From a checkpoint of a small transformer trained on Wikipedia.
Size: width 224, 5 heads of 32.
Each number is 128 + 24 x the weight over the matrix's rms, rounded and kept within 0 to 255. Layers, rows and columns count from 0. Numbers have three digits each.

# layer 4 attention key, 160x224, rms 0.0351, rows 31, columns 0-223
145105109124118144116162141162147138091086138142170136119133073072114147150180117152166075127148159134142118101138139138122099125129113117143124121126121178116118151142119108122130126133116135153080130147099114139137134129112094124095130143132114175109099086191121136149150156107099105120125107149144137104131148081126113058099131148148132139080141123135139124135114119115173123163135116135169120149145084149088128172131117136138122154139129132130137168114103118109120107126115112096106152138144095119130115105130137135168104126154121152140164099149128117124138152136086078091123149155144136108074141091139116146147132141125123126130131165177097144135134130128141137128161
# layer 4 attention value, 160x224, rms 0.0353, rows 0-30, columns 0-223
202159112107147139119155100106119111087115134117136078129140107123135164112074143084101109128133137137177147086118147137143114117164154176143155149144134119110130132063129120125158101123135103110122133131140081132117125108158098138115141149140142152119136121168114138130162134108144117107136069146131112121138128105150100145137139164117149097133122125146146118114115134123146101112126119131145121160130099102181158126148162149113148137169137099132121139150134162064118143149105116133144134140184129158127156123097131132162131133119116105099143133154133153111100125114129147139133134089178101150114097142154133163105124165151140132091132084122154134097137136136152104129167
153135113157153114185110113142110088150072077141095080141172135098115118143150110103116119112100138133123154135179136158092094128139153106154116130123142127148099153138111111181136099137121129120097139123173145101132118155147155141154102144185108144136117151136135138116136106144110125136126094136145092115102136167183108144213129132093093129122150095190074148124076134112118141138175144142112122120138156155093103126145141148113165092122138123146121134146112103119143124133167155184137128131149166089096145127107142133149156115130103105112107137080144122125050144123122111164110136112148083223115128151145127123148128141074071089130094097126135112153138141124067122096154
136121107134095103120130129107160113108104112119100136147156154141167129109157112107110075121106092129108110112118065098082134122148103143085128115106106133111161120130106125109153152149151123168141179157196133107115144184133115114161139145109137160159161165116123115107102138105101160145128119143143173139154121137151118143144127141166149134144119136142120130114118137124118071142157119129139130146138149121131147142130130103105146093105155123150139129116093116123128122162109154112110125151121137116123128101092132131155107150099141123154117099145118139171138147112171127163109167104137084123101134107139156119096115136181095137151127121100096120091130114149156130108136
131117153128122130144077139185136123153157179142136143094084133127086116141148136132145116131156102085107118115156128132137122104133092119121138131135124144089163129112140130157119096129108110108154122153144135113166098092109134160041142173095122124152111137131123118181142165103113183116128084111119175148170143133145159127162124120133056143134141178137134104111124155098113174143133161096099137123078138142130160103126147117117092138105129168147144110124118120117146087130149167113143142137086133119135157159102119122133142121137128112201181107143131114125151113142128130085147125106098192140128132149158106122139153107116114126116130132128139126182134151105117158113121
128116126102097087121133128144114154150131109122106118135133117145143127146172096124133137131162121173145128132155163134159118139121091131133119133137111111146119120158116105148087157143124131125098117110155120165093098126141143130126148116127105131134156117141114127136143152130096153092124129114118125117143163133139121101170145141164139077160132146110124110131132134135110120145101196126109079147150119143131123126148103130127136143120115119136136117125156117130147114131155092135117171094132144131148129112121127135132160135130084150107125122124142143117155137137111144115111110111115149138145114091109136123115120113136121097145147187119134117125172145090110132131125
127125101151170125103124111106130126156147103127115107094109126176158119155093143152151151147144145090129147111135132140155108106173129100146169137114101148153134119151129164093133121097148086097150126125155148133136173100115121160155147096119143104146120169152147146107117109111121117110137132128145149170109108156116103105164125144116124111147139099164145097097120135089138129112135133114137125134163142127103157151118137133136161120135086131139134141147173103135144107105146123141079127122133138121149132101098171136113063125128132103170107133140134145170180119147131148129136117177141121160142122129115137131113167128094139123118112103106069115129109108128158126141121
129172139122117131116181136135105133141075150132114137139089104117136123133107118075161158152081117106150109132129116151109130171095096123121090123181127111111131162163139136105145100119183102149140139147129123133097158166112129108150144158141122129137130153118115087097095129153099138118119151135129108130117112101130118146097118123126165148096118152132096113155156125149171135120133143127141112125127136155147105169136135144138140153196114106142127121125116103130117141135129131140119192168120093134158157124109166133146133116130146177079119107116152159134121142118151128119155121103080110128152102134095162131090115151153145106142156167091132092147128167152145125147157
112141135121152141113120133152115117154156108120117122175100099167139103123109142111084129126133128114142188114128147152163167080144132125120146119127119133112157125156111147125110123158105136131154154157099102111106151168141142147122139118128145141110133105122093168135145096135117095093122137136123159108102083121107124123134136138106125114155142113125111130176123119137108117143121140126138135108108161130076107155099120114145139169127115096107097112099137155171127093159132136145121126086129092137125114137106156130141154128130144115107130099141119121114179121131160103095104085125151131123108147137123141114117154139143111165187114102091151122127113167145110161118113
133091105125111115149113134143126114129141162139093113129106142123113151124149105124113114123135126118108139130136085104157142128114118143125137131180078150102129111134123109113106118095143060173116167123119148131134151090091118086099158124097136124123147132108123099087128154104125171133123139064140149133132103133128123138127156092132125111156111117160096169127121131151082107142128102113081109147131123126119131166107109194105095154145086135136152144137121116133140110141071165116125129146120108160132072106141123112114155148136129113150158138127125114149168142094104094159137086115108132117136111133145119147137125133141113159151110147116105152143182167120149130094143
108167154108136173127119113109141173132116169099127154117120157140143088151118142108117099097167122139139154108140150118116126147111124124129096136140116145115133159169090137170134111101117099128096117183133145181086130106149134144114126111127135098143135137155133147139137139078160074118129116108141149107160119161145106145108084083145122114133138111102108119122113141143121120171144109143121110140121127137110149173146106141128133119162125164134119138151159110116153110159120149132135130117155154115142128120117112126153104147120140179124077140148147122107128114125111124099148114112139174132166149103135118153085124099130158127104156119134121128138117119149114109132127
135127138127132139083103155137109171145085132129117122128107123103123139153119143099086101111119107157102130132113139148110109133124157092129138114101090153096153098089147132185119126148106119155129158126165103151111144127147090124087132113105121124112125118105145167160130092124128133163144120114156142167130165130133114135134157161109113147122112144112113129122115120124147114119170125129104106162140156141121147088105131128179119131091125130131120112158096142141129128128135130111102136123152153168143137105163136160109105086104123129128107121121146110106131135116100152176108125082077091131143114130130141153146135139119158139139150132131110137136115151131101138128112
142134136187124144134117138138155152143135138129124142121117151124132121188127130142148123108108119133171163133133109116150134126151122117159124127113124109139138143171110131073137126136110144157129143116148154131145109144132124148103128154110103096111135114124134112124135088129147150143152128125092160161137170103154166151144142111137147167101148150132118135113111065100150121125179113170160101115140142121142130122126107133116134098164132144149144132159129132095152139101101126151152149134089118154160139113145154093110092112125093106125153109099140106122123099133103148157113104127091138115126136120171118156123100146100115158153119138146112149124118108117170149128107
151103108102122148115103161128124108155110118185101109135121112131140130163135125156130116100176121114046176167113159132155145127157116136095151087142118115094153120136138127154128109133127129113153123122157148145092150094124112138125095144100111083166094123110133132170132136146084142093123130136104124122166123163084128121143168153110121105179151146118090107156106106136121118119124092146144111117111154189116118116143139121149091139080151103112132123141159136123168111142133172137135067117117107108139176151135113144122141142115099134155129139141125157139107139142128102174162157112193145144132163131105159163143098173112098105138091151184077179159137131146100147105136
117124096128120131126104112133139108180120086089139102172108129158153123165115078132143091094133102133109121167120096119133093146118092147088115127120097125103108149136099125134072133144098112135136109125105115155102090102121109125079091118132134100142112099122123128123128151162153161113103162179170087137145173134123169090096127126115112092174162119105162140165136122128107169134134139130101106135120123106119163107098094155154117152086146082127156154136135096110167098177108130139108087098075101103108121135150140145114132130071132125153129198134092128151128150142153119154182115079106104124095097145129125112129122142101147103139158162128078168119119134149102142141129
153122096110152135131115142073123076115140100133116123140125135129135120098127131085148188118076106131121110139090119146112123137150142124129097129154146078125128137107115115150160149120146124084128103159155123130134123108132130132093159075104137136138113145125124121151129105114123084125120141090115133115119104132125118146145106160079124098120136120127149158137136132126154114104106138132127166136150146154136139101153133124096154128106141132152103174127145111123124138115121104148154115127132158123104104105122125163130128085135103091127111105128122142122105131111090122127128164136143147152127109127126080079128145111141134162099110098048124135084109165091117151142147
090161137138160154139081093115114087169109114145160153162130097157123156096126112124138165130136135165130164097108132137156140101104113137135129131107115093112144153153103118107143109128144097115117112132095090132132134105103078094162157118169112149144117159126125113147119158145114116137112126123090153122147131157141156108177115108139101115119136080116115132128128118151159155146121147104144135122104118118116119165109130132120088163109087142116107119154137151095154160163100136124095066108115144082124140134113118160182130108138133157074132167106090117164112143112140157131107125152154156110144144150125123115095168166120143111123108175100136136119154140125116112149131
168096119143149155123166112158147059133121107127107110169115138122085167082164131087113114124143149124101185118126107142122146127154176161089177080150119131158108125134131099169148129092118139135129150148159140125165123148101162131100142131140149122158117127120147134144178101157111167151143132153124108102082121181155153143132127161112159110122149117120158114110114117109119096149140133153112154146104111184062090133135161081127088109081148092179150141151065123118150135155196161139110119144128135090129137103111144118136155157133112115126117158130104115096116126180152144123114114138149122144134190120162147128185141146116112075112129173121141148142179166158076139108178
153119144138113164108123092130124089142122155151162154121133104158113153136113133086162095114150105125151107137143162118117108113140109147153105121144099117141127090153135136107118129123091111109123125163119099125136139121123106151142114129105114112146129164099114115128113090123140095157181129093164110135158120127105143135123157167125162130139128121125127154125114054094152124111078149159122158101142160079075128148147146092126117183164114151139152135081128109134112117117116102077162124114135154141111135128107147128102122131136104140130120170123134143140122137121130139114081137133130143158160135108102117136147140112136110131115113117145104107092147132075159121123120
129129133113130120144134134134133121120126102147138156133132127153159119115110117117148121142124135148099076163105116130146119174131144130150101110119122144164120104141127151135135114103125128117114166082132125101144113064126135148139132134138119099106110125151124142123115135080130116133135119121152131131108146149159144118151102128127145117100149120173120151114110122099095114153121126117150129125115134120156131108131121122144124145110119149125103119149117125076152141123119135154088090089146113102164110091158125100131135138178126092121100130133152117137114140156134148109150096108116115117104135144113150109170109111152144128170128166156119181159136103166132137116143
112125119122135084148168122147151153121099102163116157129127103128152142163167148163097145148125136118170156097132092127162120114141085170125130139088118117118146155151136145143146131095102122116150160141056131155142161105130150163159119134143082124156138142137119115149145179110140087123099135149121148136148126190100151124142157163115111144167109122099084135155099139127114143104134130118117127139139132133119129114132136123114123107104108119099163151166159152123140137114138127113109156108135135092159119114122151139130147155142159150104152156112117125111148109133131124107163128141119116171119134155155116096139124172128125119166082139108203102147149146158090120137118
114121130144103131141116145104126133153144159147117133107100117103147098116148139161137100145153156145133090130136145145123097173182159115096128170104104134124133100079143127124190123114133127117132105106156176122091113151127121127071131146139122133119081126174123129120124127109123158120096136149106115162164107158103124116126124105139128125145126128160101143123132188129117089173165091084123122113105146134122158103163126149145119169135075158105131115134142109076152101117101128118174125118102099141093169150140117182105165106138117161111166125124120119109164124120112131126125166118105128106129118118122126101151093149088149135141134132124155131126142118148133128144124
151183107114170196136109133106156121117108172146109152117211121121133134146160109141168127113117106144110163114115097164102103143122108135164091131122149139154109166133117157106108139150137140145137113105145101090159131129111117106088126113131130109103166118157089124143126147125120125111150109131152138124144084111134123135151135131128157158095103132113115144141150130127163119125122185140125138136149135134150105113105124141139105113120115171128136129128145129120101150096089106103117111131110145112115111121140126139148126115149099093103173143109112109101144136153137142170118179120145173165129107120146114153114124135151158145158153103138118098125101121136156104138129
111132096095106139098100119120126135113093150127161105143077161139112133135092135108135114112129114138165123151133127173097113141136157071136144124135096126118140140102129135110106125164127114110126133117138122124124121092156106177118125106137117089126126136143119133113080117129148120120127091102163147122089127172153150148079120118154127116115147134146118137157127102104112085123158098133155148153134159135122117115143122098120149104166145152156174157115151123135125102118093121132121091147161133160097116115130067149127125092169084117154159115144129135125119163096141151114114119174130170125109123147128090135133153106102103127160154122133132106109133104134123092093125
166150113124177126116158149111118107109147120106123113155148158080124181139117111089163188154166151148134138096141160143105127124157095080145142129109111134112125098095155127137106146135102089175093084107151115141149120138134157093149143143116114103135122133128144116141115107135138126165110126087167137168122145087099123098169110160122159136112099145138120106118083142120133120116155112130112131113112110174112156136076118108164108087122126137149151141115135129118127125087115114120160172166131182077125152096146130115116135070129118093162139159143128150115123121119136115139142142144149126138098149152153102147109091069175122159122130110148194107120115136103127095142132
134146121088128095110152132109141170127112115129092163091118150116079092133142132127113118120158139081115134098168130127141118143121135136144107147101112129113164135146157141140092099072122124152125136127123140153157146100133092114154157122125127146073137155164147137100105133132085123143096155123125098110121120144121087147132121127178161116088074182117104100132155119140131119138126094097105164104134150130102102144088116125163096121096117131100129100120113124149097132085120147121119168213135099133124173139068125074140113120106161121116089094108116110106116134115115125155132103141153106164095089129113138112102128126126147132136165125086193115125178131126148151139119
113174091106171119101138124118128163148131126160094128105144182121115087188120101136135144140144131125131125132153152141083138134122109122107126135082151154104137148134148128142104144136139141082149110129107096131160125155153118134168091141159146092129133107071165108132160151160119110097124120114118118146146145139147120127080079071085102125132181137106121113119135149143137105146128163125142114139113116152144176157114135101133114121139114112141156160139153101151164132115080130111108136141131107128126118148145156129129118103131134176115142133114116132134115177126164131118135128091116131151136122137145136136132121139105136106161137096135143153138151141152133120147113
126134148137171123140111129128143142160156139142128148061140128143125104135069141121065113166116126136133127092117137090163130113105119172164128177079143119109111109119119133133187145148143140124160128122111071114142167121112117149147122129098158101151115102066079126124137145101109142133128122139132117113123135121101139120135123169139109141179129108119128131127094161152103165144135130063126113108131175112124130125140126125129120139117107114174163165138111089105142147141116102117131159100134110095116132106137102155147138127147125123122185162119135120154164121120153139104149158148168141120129144151120130163134097173116118087121112104136121131115133152114128119098126
156181118109157145161142101131110115123119106106123089172117108102111144146102142139140126096128175127149110147128149174132125101135207116123131106138157106129115142121164148169108137110116143110111104156163129129112120148107122120146114086132098122101145165091120121144095106144109089126121091083104125131168133126153161159136154119126181162103127120137137102130108111117127107121136122162094149150148112118127104124094141101108154126107131127164139127061118108139110137109174115143156113123138133150123144108147151168130086132101155145095127097158121102132089124129130156152121135123120108137124144151136108132117152105146115169146178136158162134164074127179131136144156
121122105151088128179079126125143082119138081139118119154142136122135133109151156084099150114099077118132141161112114072146096081166149112120134126117164119148135098136132121142108140121149099184100125086065121124129145119107126144121126096124121119121141127132086148160112105099146149154155117134155121113167098126101118133113109143178113170108115125141118116139095165108143133117094127126115106112095140134087122067121141129126142144100118151131109134154122139139149122126104134092163149093140093149136130102138118125123164130130114134099134134111161132156123111126098130153113105139121097133134147167072106106139090115114121142105105145126084117127073104147094131103110
123160114114114125176122108169156133119128146129113177132100122160112129154156125131148108076109114143162151121121146143095131136105130119133110108115118131158128162096121154127101087132083125122146150136109185099160140179149124112104108109142124142126146130147164107114122126134186126125130143121106158122117132159122122142148159133157104124132157109141150113147127154115059137140097133120120118134108155116117107150109128160098151167144135147132120092130165095128111150147149134118099106103166139114125136164115126135123137159112114090153131145149149140140129110187111116110153143120126157140138107161130130111169147130110133128100131155124128130132189135084125129129143
122145185150137072155064168108086129086178119139158129155162131143095098128126124153125135144146150125154128124102128066120137116126155132131144133158142148105116159108115144137137146155127153153159153088112110144125131154134118127117117200178151139150138158158144110130154125115123113102119117165135111131133155149106103111101119112141135121140127106098133124162167139123119134124132105113143136095142148103147079094139105122145099139166161138119147117119145136149133127139109093117125087146107110121121112111123148134142127117123106104137148133110111098150143138102129134110121126119124149179125108130154124078166128129113131147150120132116126128108128110139126161125082
# layer 4 attention output (transposed), 160x224, rms 0.0438, rows 0-30, columns 0-223
170113170123142118123120109121140116136155120158121115136131111113116143130083143143167120096123157105102129114103105109120169118143109147113131128107121106102130126099180142132160138145127141135146117132139136120119103076106128142137153107090145107132095129168117103081128109136128133148116150100161136123124134156123054157116117110138134141126112098148121167154073144122093131102135158067140112119150122110116108126129112115108160127131147099127152161144119147125103133127156113148137142090163141149142125131115146115148137112135112109141105153123122132146118078154151154170131110122111117129156124123142108110120145148153093120133144151120104107124153103158137116100173
140123119129157108162089170142116109168156117174119109161121121075095143181114121127106157064119131111074128131092115159136147171127110151138116123119094119162149129149148104129147133179145095131139097101121096083111150125166147104171101074166126155131184143169143111160106118146131167105115157166147115154156146192129121102132123122127139158141139128115164147132191103138134133162125149145085087120078117155153107120148106134109150129157095105140086118115157152164115132164155104104120161142142136111094093185138111126152114105133127102171194133135104146150086109163140156137178106143137129168119116110114154147147076147152174093109084081142178108111126175141152110119130
152107124142132103125140179101211139105105149160114165119138133099159161134167129090135149135129161080156117087133146139146134160152156125102159098092190146137135117123127119114087131139141129116118122151142152116151101117147117146140151123172116135135153133126097099103105131113146157155108141139116118168098109136111148138109095115156122134125129168116092133137148106152112118120141154139137134134090132072093108143129129120128099098143149157168094114154146134142116164087172143130147127101128117147127135129104145087104109154124092111123136137114147099111143113141144142107122130109136111140086141125133104115132137144129124106114161150101156136169138138150135129134140
106125143119128172126096142165121137147153116139121138154143102150145161131216125139101129136121133126132184161161110111131123142142105150139087103104089122125157138149082107121123127101146120138151092109144148146148111175126096132078120144127102077137072132106140150130109122118157151103107095125128146128123104117124161119094099098126153149115120177112118106132104127157115123179128134109133132095087123127143182075138166113134155135110124151130145178118122136131134127127122100117136156137104125129156120102183114155136114095151161105167121143112098129084172121126082146116118158134111124165116121122123133094135127091161115150110137100096124159115156131125113120120128
123140084147143116160120134136152144121096114107141122129129114129150099124155113131127123103118131126145127121128102109161145132109172114086125144132095133148130147139105122144159140082126133181130125151151103118129132138122123107142126122138083156136126172125126144150135148148149101108137132129110125107127114122144147129118156180096103138170102099122109158129089096140160096160128116145133108153162122141116123140139128202145117115126099124132139141123155134122166131114118156105125109143123114158148123132120130164137162108127106137139143091140159115119123112113120116133157128155102142155146124131125142151105105096156108114137158147134117110104141110106162098138136
172174132094143121102102084140127126150118120151114083132151135145120136071108147102135102125118146115146129115126148146116118131091103151158118139169120127112119164125113154115116120132116101085128128150150158133145120109144143128130105108057115148091141124141139139149147097145106117117086071153106161123101110137103129099157102132148095144123115144151068109129163141124143138120151112174137148122148126122095143161122129116133126108138160143136135159132130144131124127097122161160108130103096106168120140136139152158128154130084144136128130132182100143082138131116130094108117139117119130167120115104120092101118102148103151108117114103130124127142191178112127123131121
153137143148162087134122149123144162086159109114134128149123134115137117096117155132120100102162124129136123125105135107139121143139116154073136115121122131137127164125163106157169201105107091137128154149139096154120138134133157123146115087141126153128110153117112136150117136143158104145139151119107107147136113136128113104146138125147120131122138140123124087082078140124103147135078124110115181138142140115150122118174104116100117162135109077080099114137128155140103112121123127124113155130103124158150124148124130139113112143140119155111116119086136163147139133095132120112126124148101104095147160103129109101145170138153124109154148157124149100180140148118117134122124
120138126124124143120118140167107165142127122142153100128143128137140105124149112159120152169100116099150131141129121148129156111100143093172117127104146137130119144143162143121140088107129137126132148137157104112116158119107125121144149124131150110143139141163149120114120103164129132115116120132126110140118097120119157141108131081093127130111135165090131163138136139180160116157127110129110171130139112095109094142091129141126143089105104120142119132103140128108104167125125165164138127119145101136119086141137120151122105148125146159112111064169157136111137140100144124078112121135164078067147129146108106136106116118130086082115119114134110150125121143138156152139118
157121134159114121069130113180120108148140127113104107121122120156129172085184108128114104134138126122131172141128106077125102122145144138165112125150130116109124113101114107099128138110111132142099145109132099102163136147128133142132149127176093144127129091086113171138123148134126165103146123111075110142123131115125131101121130154154137157141116164152135118161150119147125125107122139137126141134132124121084142163133149136165103089088184102132105089145132158122124135127101137084130134117115114122125165124118109101126127124126123151123107116129101170155126133141128118137103145148104121109095137083153128156130132104133142163132128152127148112108203132116153138119106
196145135112129161137143110125136157144144147165126151142139146133126145120112130137105117119116082145133107132147153141128131142164132108116138104129090150155131152142111132136152104095107120168103121161145129196086139131150148154141146132142118136139116149094145114147127148123117125133167075117152148077115120153103169147117164124126106148123092134109106113158167103131134116146095142134137167143149124148136091127159135120113148133138100164129175110107158150145114154125131136141127127117101133140131136141133123150141118123150188138102118189134135130141082116118131133140108132129121135126123107110094155170129166089090095125149128106090113106098141132106137130099146
139118144173153166135151130140101150137155173138152121143106124152060147154122127130112117101116147175115109139123071163125123160160119159160130156142138129110150146116178156110127167102138091121137097123115102123140135125146149104131126122138100105139178153116120119127091141122141116135128114112126126142123128098113124103138100145192140130144090178123087181140116090140171148099118129113103134120106136131097126088151137163161163149139126143147125118137109113097127118145136140129146117130142135133147137141175105140156115132138122107160161119163119155117154125136115134161124112157101142132126149162111124106122111128123131166147093126133137095130153132125157140132155
132131133174176157157115130105168106092127161097140086113105137129131146102130154123093114110151130135122136141144124130118103121182089134141142154117128115108121113107109131096094171125118172193134114137148144129130126124163120110122106130147152103116101110083131145097136141150111116080122100098111176161143141076135161107114134152135111139161144121123151169108119141098119118086150151133105119131135135107129108108116093121116096125112119133123148156151124158098110094137097093115124137122092115143159169130117164088116118158127120130096122114086102137129138149106127137124173143131125131142114124089104136119141123130089158161094145118105090123141132139118102130127105
111175118095147146143114137132088146157126150142134165121141139158106148171108124136101115103093110108144128126106109123162115132124114110121102141118162141111166119122147115147165106080106123146158107129123098127152120104137112142072117160126112137109118133155148161174157150132112162143146138122133114097137092142140157123093107116150108128123145122116120131153145107110169142108160094153119102138122116112121094104142139127110163140129130113173105108139090090088153167100121136114125155093152121074073117104143126158087159101121119150151098097128062112121161166130064158130115143172080136170129067109132135114133132107118103096119101062152097159100123137134132126099092
116121110139133153134162129133106105150108095113101110107142137158068130137154132110112158120129116153137164088149143131111114123133105123146107177142171145117166132186135114161115146116107117103145094135111074138118088099103102134126100167122126111126117151121176116100126111172154149070154139145131114100109129156113153152079116136145127139097128141090104157103130115131155134137150154176122125145118102086146134127127104144114170135124115148160119121136131132081161185115102218092141081092124154108128136141152142145168166128123117144115148139120107139149127150146132093109125111154104171126086117152148184133156155119137140142129097131104155133153165141160136127102150
161121184112117135140104121141092100131165169147118122159174109112121129129109124117114164165139126086136077135091132162116130104103170152142155134190082134138115101093123106084174114145117154129117108122137140142150125147123100174106133117104120132147149148144100099128118107122128123153147164151113100115117166159104127152166099139105147148117141106094114113101141080125083118101094123131152106145112123131134138163098140116128161100126122123110107115163137126139137117143157106100134100122150110099106125103104152135133155101142123125140143140132110133145096108128129137109118102084160113165134112143113103131116140133153121108111140124160087120181118138130121143147120
140147124085121110103109107140144145155166097125119117131174116111085105120178124173119127079163116134118141127158119150166124158100133136150068157110116149130137128125081103131177121089111109167106138127130152110104125140136123127120088143112126178110155140108081109126181143100102179134104121126103135098123115131112086146177175113123088124123117130105110168164151090123126111168134082114124141141142111112086106118158136109086134120129111108097091121109151153123129143103111118133156134145147134103139129174130144128134128156137175119114127146093132108144130107104132112122107116109132111131136138106119141125143117144148125081152159130134153106078118117101098103131145
082100144082131113118141153100136122116107145125122129129166136076121100141109121080115165083108123095073132141110095132123147109123128147104117122103098089112146164156140082135132106101130145092137100135116108102152093135122143104075105139126149127128114146153153081169108146106144151106147116151120122122170136097142148104156097119148134140160129154111128160156144123111115065140128127147122099152121108143104129115142085151100149082101100114170105107138109120113162167121116149087113160136153155087104094160132105100125112134123148119125104124087116158161133143194103212122115091091146100152114129118105145105120103087128136092082126122144151149094112146138130093113122
138129143179129141117119091102148173111109128125088158126102124136113132107155073165112093091122121148080163108132120118133098089121157141139166087148126117134152175108147140131168141107111102149095182131160163122137132132138116141113135150065123138115154147160135098109143114167128102077121088149107124116128159132092135083124132136106120141107146135149143103115128117091138113106147138137150135144105146139102086108151146120113143100109140145115125076154137137105115109119120124128104133188131106101158091108160149129113136099117130128124181110130138132120120133165142129167153127117164170117151133125127121137092118126132114107131134113130053147193127157131137118143128
156156097091130137126116108119115155161137166122092105141117100133148124075151133132153162144112094141111095105161109127127103136134122143133133103093135151131121142149119149118152155155136116086130109110109149127106100113115134135171088144150141128138133126132150122133119116123146137125140104135132156180123142140121147131131112145145137102127138111177124133163140142131142154137175130162123082110119096140154149120134125133151108114133090136155139133135111097129135105122113073127124106138130099124121121180110125102125180160147155115112130122141114137148133112157121116128122124146109140175116117134139165129134113124110148130104132132134131153149139158143152084138125
109125096101140045108138104129116118124117061124083119127171116153140166132129091142103129132136146120130106107120138150117175122113151075154145107139117135114143105135116171151101124087138116116113108117136107125125166132119113084160111121157135115118157110151140130144127119121082160138130155139131153094118095094150123100112135101116141112106134105138119106146152116138124143160135109125147076110169131126124117123145127166172128133110154152134162139099126140096135132075137109140125150125154106119145141132137135104153109165181124181135105153112143146087128127111182155137112147137107119131127148133136170101138155148135113101082099125119118153078138121120124120109135
150160124148130146128096123120083126147162138094181113150131104130125125098139128153106161105120145086100122125074139119112108155147122133099107115123124128117127136135079118152097166153131120118118093126109110131118140140125130099119108162156134106125155148105125136121149097128121127126144129128152186146129148126181142118128121160080116096109109116145146132109141067146146124156096119113128153114150140154092180152115140150139140138142115102126122137141121127151136127114109126155134167109130134153177124104149073138083145152144116110112091135115106095084101131134099079178084119118066112156138110109153149147127168108133132109124118151172092139140103114147111162109148
138149118138204164163155170113147066149137186139144111097097143103100122137145090111123156151133140132128110124136135114129131122140133165151144085127096138122166123128125099112159112109122146149118142124131174137128173100143112113121152150102140161116156099091127096118168143124146170123103138157125155127099144119110114088152114148183155147121095115161144097132088136110107106093132139135157140130092108107152145096178151115119136145127124142105120125095146144153108133120162120122161119154129124111159152146110148120166064122105119120121156152127133112090140138116149113121143134096147118149112118121132127126129128124109127142157118172116117112110134101077159131136171
169096122130135187095098134145107135139150152131126114129112145114168117124122145161130113146130128133099103131127188157147125160156113137161122100146152117140093138126114129109112115135120092121118131152125182110122139135165125142148104088120149087126165136088164125100116103146107137136119111121110114119101147136137131147144109090119150159116138133159110142152145138107101152150138106108161108132117148144112115118130138140129131150106104123136128108179168086122126144138115091110128092118135142096116108082109049127099106128139112114127127178169168151111106113129145136201122113070101134121137104133112101125124136102075142141142121105129102125146157129107136134124101
090138112178178095100180128142132131121115146129116120118138111107094131164106100124113137134175138124133085178098107127120111167119138116095135146132139129098116112114128126128129111155148135133167107148120111104121130117127102104081128106100099048105141089121124121112178133156145132143100129143102092142140153083132122165166136106115152142079106139136138103155125135129086104096135138113100100135100135154189179140139131098156100132098144155145155160162147124111158175099126155133146149129126157145120147149149127138141129095095140104121141132119126123115139152118135131127147082102123162129137141144133065072117134128141157119154103151084119131142137100153197132134122
173080110119143073088145118122133160126116085127152151115146125135152118109126107112103153140122125159153101117136113117125135136111106145133137080119127152164142128132103145129118123133170120139107126102122068148135172148123184112149138147166132121095153115093079154122130141131133137134157128145165115143099106066168129150155107134146163105102135125128087100114131147109106124109099082094127142121101180160084136134163141115130160119130144127119149097158142128151084169155152121127141146140132157127121131103130102145084114107087145125151133132134078151124123117074124124138159153125134127086160141108138111135119121115121129101139090133132142090107101099122109123132092
129110119135122146135151148142138090156117150105135161129121093138090154182084129142122136151123188131171125145126173144127162114098101103158100149109151125127105118150128118174128138143126143165153115143112150120158119128152098148096162097145132125138112170101137103123150101115163097124115133165135163141172139098132118122143125116174143172156123132090111123109127129132124174123096113137143098125144115144109099126155146120095133161137129139104125094143148126119144169120122151103136101094106137144152148166113127117106138125138131145118128127109130142099170158103139153096095125141131134087106139108147186149123139105132093122103107137094125118136101126109104101107124
117157111146109126127157123085163071173117136151095201142105062107154157113112096143089120105139159125127186131117121109126134136128146122158104081140116115115134093150133107129123128141116078071092158139107149107141125122128148139136160107122070112151143132167173092075160102072122124126119173077137179154112137139089128123148114131099081105131148142107127129153119117129123129145114185097155160108099153107069117141148150151111140107080102133132121133082138150119173126118120127182155169105159115146133143123097140136192139113106129132124119109136158144145132124107133142090083153097154099125148123105099169111133141140154148133103094144106113125131131139114131123100166
157097164104176171150109148119107166080149104122147114104143146113110122168107130174096135116113119125125100108116140134125141137129150127084128161112140147136140083107168137144125118130099125127112118167130120081103138038166144144149113109103124136094115121125123094129111127124156103150079092182089172099180108129143157136164118105138177140126117102129117180102147137106121173088112087147115147153128120142153078101131109100113144107129159128122136133129097111130128123161091107120130143134142148119125134173145130173129118109098106121141117119170139104133147140151151122118143073128172158110121139125123091105105119139179114155140149131146127166111121133123121146149158
125141116119099110090131121173096126114105101156139112134119155144101112102116072109114127142141120109119121127146119110122134156175164133145112111158145125109116120105156127086121124152115139146113125100162090101136117105108162116137140120126136165118141157117100103094138116152136179121114098099141105123151118133062101131142127114105100119079122138161153145145151123124155158161121141144092114113112120148127143139114137178157152126111098166117126115115099134134132083130131093130122137139123131111118103128164132088130124120147067139126148110128076152111091122141127126136152115126131124175069108105122147148148140130115126156148127101146162114153099120156133160099134
104134116106150146148117133150122124102144113132145092139129129099125124134112135170112112127120130132144174135138106148139129131123114122141116104124119129169156163156119133120162120080139082149128132144120133132136156138101127131117137167098122138100158143130153136103084138133145167104139127132124151101100140127156146134131108135142124157125081179135152125161130140118115150131122177122152140148058083156127104123138115121136163118142117157126107099098164133149110093144127133107129095142138145142147104151125091085114100153133134106123138145144111104078095134146120134136119144115128136148139153154140116133144115115163097131117132129115133122075141126142133104099153
078102140114095093108161148131133147138146093133140133141110122149144134141111129104139145155107137114105116111130182149132141134114123140170143149111132153115105122138093127131115151148149126124126133118129101133092141119147082131117134121146130115154112086121142131127121116112121102099112122147154127139113152128117137125087119127109124154096113114145164183151119109110134135160135123120153129109150114132123137131105118150151121167152144106137136122119119157110105140182114104145118119107152112113163115131077117141141123129174100133109117117127106096130139080145121078094153144107120125140137149148135099133160146136139115080138116107095088126143068083141113142106120